Each number is 128 + 32 x the weight over its row's rms, rounded and kept within 0 to 255. Layers, rows and columns count from 0. The size above them is the row's rms in percent of the matrix's.

# layer 2 MLP up, 768x192, rms 0.0488, rows 196-220, columns 128-191
size [ 94 113 110 100  98  99  82  81  99  97  92  77 107 102  97  95  99  88  98  85 102 107  96 111 100]
[[146 123  97  78  87 114  70  37 117 123 111 125 107 162 108  98 109  82 148 149  92 153 108 122 143 172 137 113 128 135 112 154  93 119 120 178 172  70 177 123  62 162 137 161 105 168  68 153  97 120 135  89 112 155  73 112 118  64 179 164 127 123 114 162]
 [141 102 101 160 150 181 123 102 105 130 137 141 115 141 154 111  98 177 120 111  79 149 154 111 117  95  53 177 108 128 134  46 110 120 144 137 171  97 115 141 187 124 155 133  93 133 103 160  76 107 103 125  61 126 125 106 158 163  74 121 113 121 162  87]
 [ 84 129 139 102 109 122  96 157 138 152 147 115 100 133 147 154 106  83 153 124 125 119 168 117 155 121 153  85 140 149 137 151  99 179 136 152 118 112 118 154 193 122 157 157 151  52 153 123 192 145  96 162 163 123 102 124 123  90  99 140 112 116 117 146]
 [ 96 117  91 164  71 166 158 140 177 155 102 111 138 130 115  87 116  99 108 128 134 187 175 129 122 158 127 144 150 111 140 108 144 110  89 185 122  96  79 119 144 127 178  84 181 152  94 176 149 121  95  83 142  57  66 136 148 115 126 123  97  88 174 132]
 [ 97 113  94 112 152 122 163 148 162 117  93 104 191 126 186  74 107 172 118 130  68 126 118  92 130  75  96  92 130 160 117 149  98  87 148 113 112 157  78 131 175 223  99 135 118 177  71 168  83 169 137 131 153 113 132 115  76 144  82 112 116  58 147  52]
 [105 129  69 135 130 110 155 153 156 168  79 107 130 120  95 113  81 181 187  41 125 164 101 152 138  94  72  96 179  68 121  94 103 187 172 153 133  69 121  94 187 111 139  80 101 138 162 175  95 121 118 109 167 122  77 114 130 106  67 143 148  85 133  76]
 [157 154 195 130 128 111 110 143 186 128 124 159 115 135 119  93 132 153 167  75 122 168 165 200 146 132 147 146 135 123 116 105 175 104  73 146 142 126 185  48 214 124 166 151 119 149 100 108  52 144 112  73 145 137 122  99 127  70  84 178  82 140 127 139]
 [177 158 114 123 150 123 137 127 157 134 134 105 169 178 140 152 154 164 139 141 167 154 151 177 140 131 160  93 104 144 149 125 138 118  96 104 120 124 177 100 113 144 117 129 116 109 172 159 116 205 155  76 161 103 125  69 137  72 113 123 125 141  93 104]
 [137 159 153 158 168  98  82  97 130 133 122 155 169 104 135 101 170  92 142 221 114  86 114 153 137 159 102 132 145 115 136 129 116 155  91 163 131 155  81 143  55 167 105 131 149  92 142 119 113 109 109  71 141 109 137 102 124 153 151 180 192 131  64 134]
 [122 124 105  93 158 111 151 115 194 121 112 154 110 173 123 111  99 141 159  90 118 222  71 171 117 127 155  92 145 155  88 151 165 138  95 122 143 126 154 128 113  67 104 116 170  77  98 156 129 135 101 151 176 185 139 155 138 124 121  99 156 108 124 164]
 [ 75 136 133 118 173 133 150 187 194  92 107 175  85 137 132 190 125 164 152  62  75 210 207 140 138 130 141 126  61 145 119 148 130 169 154 161  86 103 171 176 109 125  76 147 105 124 164 158 163 138 136 148 103 150 151 194  47 159 158 134 162 131 165 128]
 [148  78 104  82 121 214 134 168 170 165 157 164 123 118  86 149 138 109  72 149 161 127 145  77 106 132 113 138 142  98 120 116 141  93  86 148  58 132 105 100  78 103 132 159 104 122 149 144 139 137 170 139 128 157 134 133  99 128 167 176 136  83 124 151]
 [ 75 142 126 141 129 158 102 161 129 106 166  60 173 181 181  80  37 104 170 132 118 126 139 121  72 120  88 198 131 101 107 132 137 118 188 154 127 117 110  53 131  97 131 168  83  97 111 127 122 135 132 147 120  90 162 146  93  80 153 102 205 129 123 108]
 [120 107 140 190 134 178 127 118 123 137 104  80 114 119 121  87 139 148 102  84  94 107 151 129 143 163 116 102 122 161 167 144  94 188 130 109 142 132 148 159 114 141 124 134 149 133  95 104 115 114 132 147 108 129 150 167 151  67 102  52 161 135 144 113]
 [135 126 106 156 139 150  91 141 143 124 174  74 119  90 127 186  74 136 117 114 127 124 123 130 168 144 115 117  91 107 162 150 150 176 157 141  94  99  95 213 162 179 101 113 112 109  93 120 131 117 128 168 121 124  80 155 124 169 168 141  91 103 142 148]
 [ 65 106  98 142 120 166 178 154 188 114 141 197 172 131 125 109 102  68  97  73 122 166 145 158  98  63 129  81 159 146 134 142 147 112 176 162 127 192 182  85 130 126 147 151 129 143  60 154 152 189 137 117 131  84  73 100 129  89 118 147  96  98  66 140]
 [133 131 113 180 109 164 138 136 138  66  71 149 112 160 109 165 169  81  60 113  61 116 150 159 165 205 190 103 125 157 132  95 177 130 148 144 105  83  77 167 132 134 172 128  65 128  84  83  98 154 130 149 139 133  89 113 132 159 132 154 127 116 114 151]
 [ 61 157 157  73  83 152 116  92 124 111 147 137 110 180 159 152 190 130 172  89  73 158  84 168 108 126 115  97 139 106 132 137 128 116  86 126 144 106 182  88  51 109 144 173 134 173 121 176 110  99 188  77 144  97  68 139 121 114 134 107 118 136  88  93]
 [142 136 132 121 134 162 119 118 101 184  79  94 149 156 156  97 128  77 166 121 141 110 185  84 135 145  81 141 103 179 151 158 107  75  74 156 121 124 171 148 151 116 150 160 107 123 138 160 171 171 160 155  67  92 136 112 161 104 135 124 162 163 188 114]
 [131 137 135 124 113 167  88 163 176 105 105 164 126 115 120 160 139  97 148 122 127 100 147  81  97  93 130 142 110 125 119 114 100  92  99  87 156 109 197 160 123 151  57 127 112 129 113 112  99  95 187 123 126 167 122 133 109 146 175  72 142 163 108 124]
 [145 159 148 167  99 144 139 144 173  89 129 122  83 114 110 128  82 186 133  81  78  91 159 142 134 158  98  57 121 175 108 140 175 159 160  69 117 102  94 145 164  57 180 132 135 133 105 102 135 159 115 155  96 103 157 101 113 170 110 137 122 147 102 147]
 [177 130 127  79 218 206 179 138 162 143 157 110 123  64 104 150 102  54 141 169 131 105 176 112 132 113 133 147  95 129 143 179 133  46 113 154 137 115 130 185 138 131 122  94 127  99 103 140 102 137 116 125 146  89 102  82 110 144 161 136 109 118 159 147]
 [114 125 109 156 120 151  79 133 110 113 124 154 120 122 163  99 124 200 143  91  95 180 123 127 129 130 104 125  89 168  91 133 131 140 112 173 115  56 168 113 176 176 113 129 119 166 125 126 114 123 154  82 210 120 187 129 153 133  85 122 152 142 175 133]
 [119 162 143 118 149 116  99 142  82  77 114 159 131 168 101  28  97  57  70 100 111 177 140 149 116 126 132 135 152  94  99 193 110  85 151 122 102 105 128 192 151 102 110 108 184 100 112 121  91 161 126  78 144  97 126  84 115  98 172 181  99 116 147  45]
 [153  71 119 111 113 107 103 119 189 104 116  68 140 146 116 147  88 105 126 110 137  79 107 146 171 113 118 126  87 133 136 100 112 170 133 131 140 101 188 117 123 126 128 184 100 127  67 133  61 153  87 101 129 102 157  95 167 163 150 191 109 155 133 102]]
# layer 2 MLP down (transposed), 768x192, rms 0.0486, rows 196-219, columns 128-191
size [100 113 112  99 109  97  92  79 106  92  98  77 108  93  99 102  95  83 104  86  98 109  92 115]
[[117 102 114  69 135 127 164 148  77  84 107 152 124 192 111 129 113 153 107 135 136 161 135 162 173 129 120 119  67 132 175 141 121 121 155 109 141 123 201 134  95  76  94 184  79 130 133  95 133  86 144 175 152 111 172 141 147 189  99 135 130 136 186  93]
 [110  87  96  58 143 148 114 139  99  76 155  99 142 148 147 125 130 133 194 167 154 181 102 131 134 194 105 126 152 100 125 135 155  91 141 166 135 105 139  97 164 119 139 133 131 137 159 108 157 155 192 119 149 115 188 133 148 120  91  93  97 147 141 214]
 [166  96 175 114 150 132 112 196 118 148 148 130  86 141 155 122 146  97 104 176 159 118 143 134 137  89 180 162 199 124 136 187 153 111 104 130 103 135 150  87 103  92 118 107 106  87 131  93  86 126 136 141  84 154 100 114  97 122 133 165 144 149 118 114]
 [131 175  92 146 123 104 134 148 120 138 123 102 133 132 154 121 173 111  97 150  90 113  88 119 103 123 108 139 142 148 115 108  79 158 107  78 176 151 108  90 101 124  75  88 107 129 149 137 132 159 130 129  90 195 151 158 143 172 144  94 131 115  63 112]
 [ 59  63  95  92 148 158 140 129 115  47 113 106 176  93 118 149 129  72  92 168 115 143 117 174 106 115 122 135 158  91  79 116 107 141 167 118 130 155 130 161  97 185 107 120 162 142 102 133 129  95 130 126 109 115  94 116 147  74 136 184 131 134 127 141]
 [136 140  85 131 105 149 139 166 174 153 121 178 155 147 119  89 119  92 137 137 139 137 113  91 147 163 142 182  50 128 133 183  83 105 168 143 159 177 187 166 119 157 143 181 103 132 115 152 139 102 123 147 170 109 128 144 122 191 106 124 118 132 141 154]
 [146 148  88 146  90  94 119  84 103 100  90 117 149 152 162 134 131 174 123 126 165 165 121 150  97 190  46 114 158 115 195 111  90 175 192  41 146 142  87 185 111 152 156 161 141 103 109 136 151 162 130 156 125 139 102 134 156 154 151  73 131 140 161 138]
 [124 101  62 157 166 136 181 197 144 119 136 138  89 117 119 114 191 120  94 136 102 115 130 113  96 159 124 145  99 206 137  98 109 151 107 109  91 128 142 147 176 132 103 111  51  90 122 117 105 129 111 143  85 222  55 160  74 157 135 111 146 124 124 165]
 [139 139 151 152 123 140 106 113  96  96 123  81 105 119 106  89 104 172 100  99 150 107 139 135 134 119  73 105 181 131 149 167 138 118 149  94 140 113  89 137 113 159 125 144 140  34  92 107  89 148 135 177 102 121 179 132 102 117 121 105 165 198 151  96]
 [197 120 157 124 190  98 112 194  87 187 138 139 151 146 151 154 134 138  93 174  98  93 138 147  86 126 169 168 124 184 104  76  90 157 158 178 164 133 147  92 129 163 162  77 173 166 107 139 100 137 107  90 109  97 176 128 126 115  51 142 149 130 134 126]
 [139 162 101 188 163 108 112  98 111 110 144 106 137  78 192  71  58  82 110 152  96 119 140 173 126 153 128 145 118 163 119 141 115 124 136 120 161 166 110 162  97 143 146 112 187  96 147 103 114 177 143 159  86 100 149 123 120 157 126 134 124  99 141  83]
 [150 176  94 125  87  84 160 149 119  82 101 108 149  67 111 147 152 189 141 150 114  87 158 187 100 175 136 119 131  89 102  76 168 141 144 151 134 157 148 107 171 163 193  98 128 121  92 126  70 128 116 125 117  80 147 161 103 130  87 163 133 135 204 112]
 [134 126 147 155 167 131 100 127 135 146 128 181 103 128 116 141 146 169 103 124 153 197  86 110  59 138 157  99 156 182 164  49  72 142  97 106 158  75 144  85 145 206  82  60  77 127 167  59 136 135  98 135 168 116  98 131 123  90 128 151 149 165 132 133]
 [142 209 125  87 158 106 145 178 139  64  87 193 154 105 163 129 104 111 177 129 134 109 129 125 117 164  72 115 185 143  55 125 119 158 163  92 167 125 192 127 129 126 130  84  82 146 138 114 162 163  86  70 118  81 129 139  99 130 206 107 175 155 167 112]
 [ 85 114  74  71 121 102 150 104  93 104 102 146 152 130  95  63 152 152  78 162 116 122 154  88 149 138 198  97 101 136 104 106 135 117 132 124  93 140 116  84 100 139  79 128 114 153 157 165 135 116 142  92 124 125 186 107 149 161 131 153 161 174 144 111]
 [120 108 128 111 132 109 107 151 113 117 172 120 137 127 126 111 101 145 158 121 111 120 105 120 133  99 140 117  90 148 141 127 110 112 106 108 153  88  84 172 128 119 137  75 111 103 204 158  65 100 101 103 120 149 102 181 103 114 181 159 165 130 211 211]
 [124 117 128 121 116 151 103 150 111 161 169 124 101  95 115 133 102 121 116 112 167 131  79  72 169 140  95 115 143  53  89  60 145 125 112 108 139 127 109 175 130 129 170  86 158 113 152 167 168 108 175  86 139 117 147 103 171 100 171 103  91  86 115 108]
 [164  85  87 140 125 167 112 160 108 105 145 132 185 162  71 113  94 137  61 101 184 143 135 112 133  86 104 141 174 103 151 174 135  77 145 125 146  65  89 185 186 117  75 102 151  93 125 112 119 186 104 178 165 117 148 112 163 123  87 143 136 103 157  99]
 [174 122 128 110 152 151 155 160  97  97  98 113 125 101  59 153 122 120 129 141 171 146  95  97 131 103  79 135 145 137 132 127 176 107 100 136 129 184 126  97 130 100 178 161 176 146 209 157 131 144 172 106 125 114 137 145 119 182  97 121 110 140 161  54]
 [165 124 111 129 130 108 135 111  72 119 121  89 112 149 136 112 132 135 147 101  67 153  77 128 139 180 137  56  88  68 178  83 115 110 130 133  62 123 123 106 110 114 145 119 150 196 141 108 175 161 124  56 167  96 158 117 193  84 144 125 128 140 162  75]
 [100 103 168 123  99  98 202 122 145 140 121 163 150 141 107 112 151 175 124 209 184  84 131  42 111  95 112  94 170 134 181  87 142 144 139 113 129 143 149 116 112 143 114 115  94 129 117 134 120 139  82 139  68  93 137 130 163  94 175 132 160 100 115 150]
 [146 144 111 144 124 143 144 130 100 117 117 120 170 166 128  75 136 122 154 170 104 148 164 155 100 203 107 136 131  92 144 180 186 145 178 125 109 148 138 147 118 140 158 103 137 155 111 158 163 117 176 143 134 116  94 169 110  75 131 165 114 146  80 101]
 [125 122 117 147 120 165 120 119 166 142 183 165 164 110  52 130 155 168 203 157 150 108  97 120 101 178 117 110 157  95 193 123  94  78 146 113 149 146 142 141  98 120 176 129 116 100 145 121 101 172 107 156 107 109 119 125 144  86 121 118  88 128  88 112]
 [152 118  97 170 132  83 100 175 154 178 200  86 129 163 134 147 154 137 196 148  88 154 106 148  93  84 105 177 133 189  86 122 104 100  61  80 108 137 193 136 119 130 132 100 162 186  86 165 151 177 141 135  96  51 108  85 156 143  87 131 159 128 180  68]]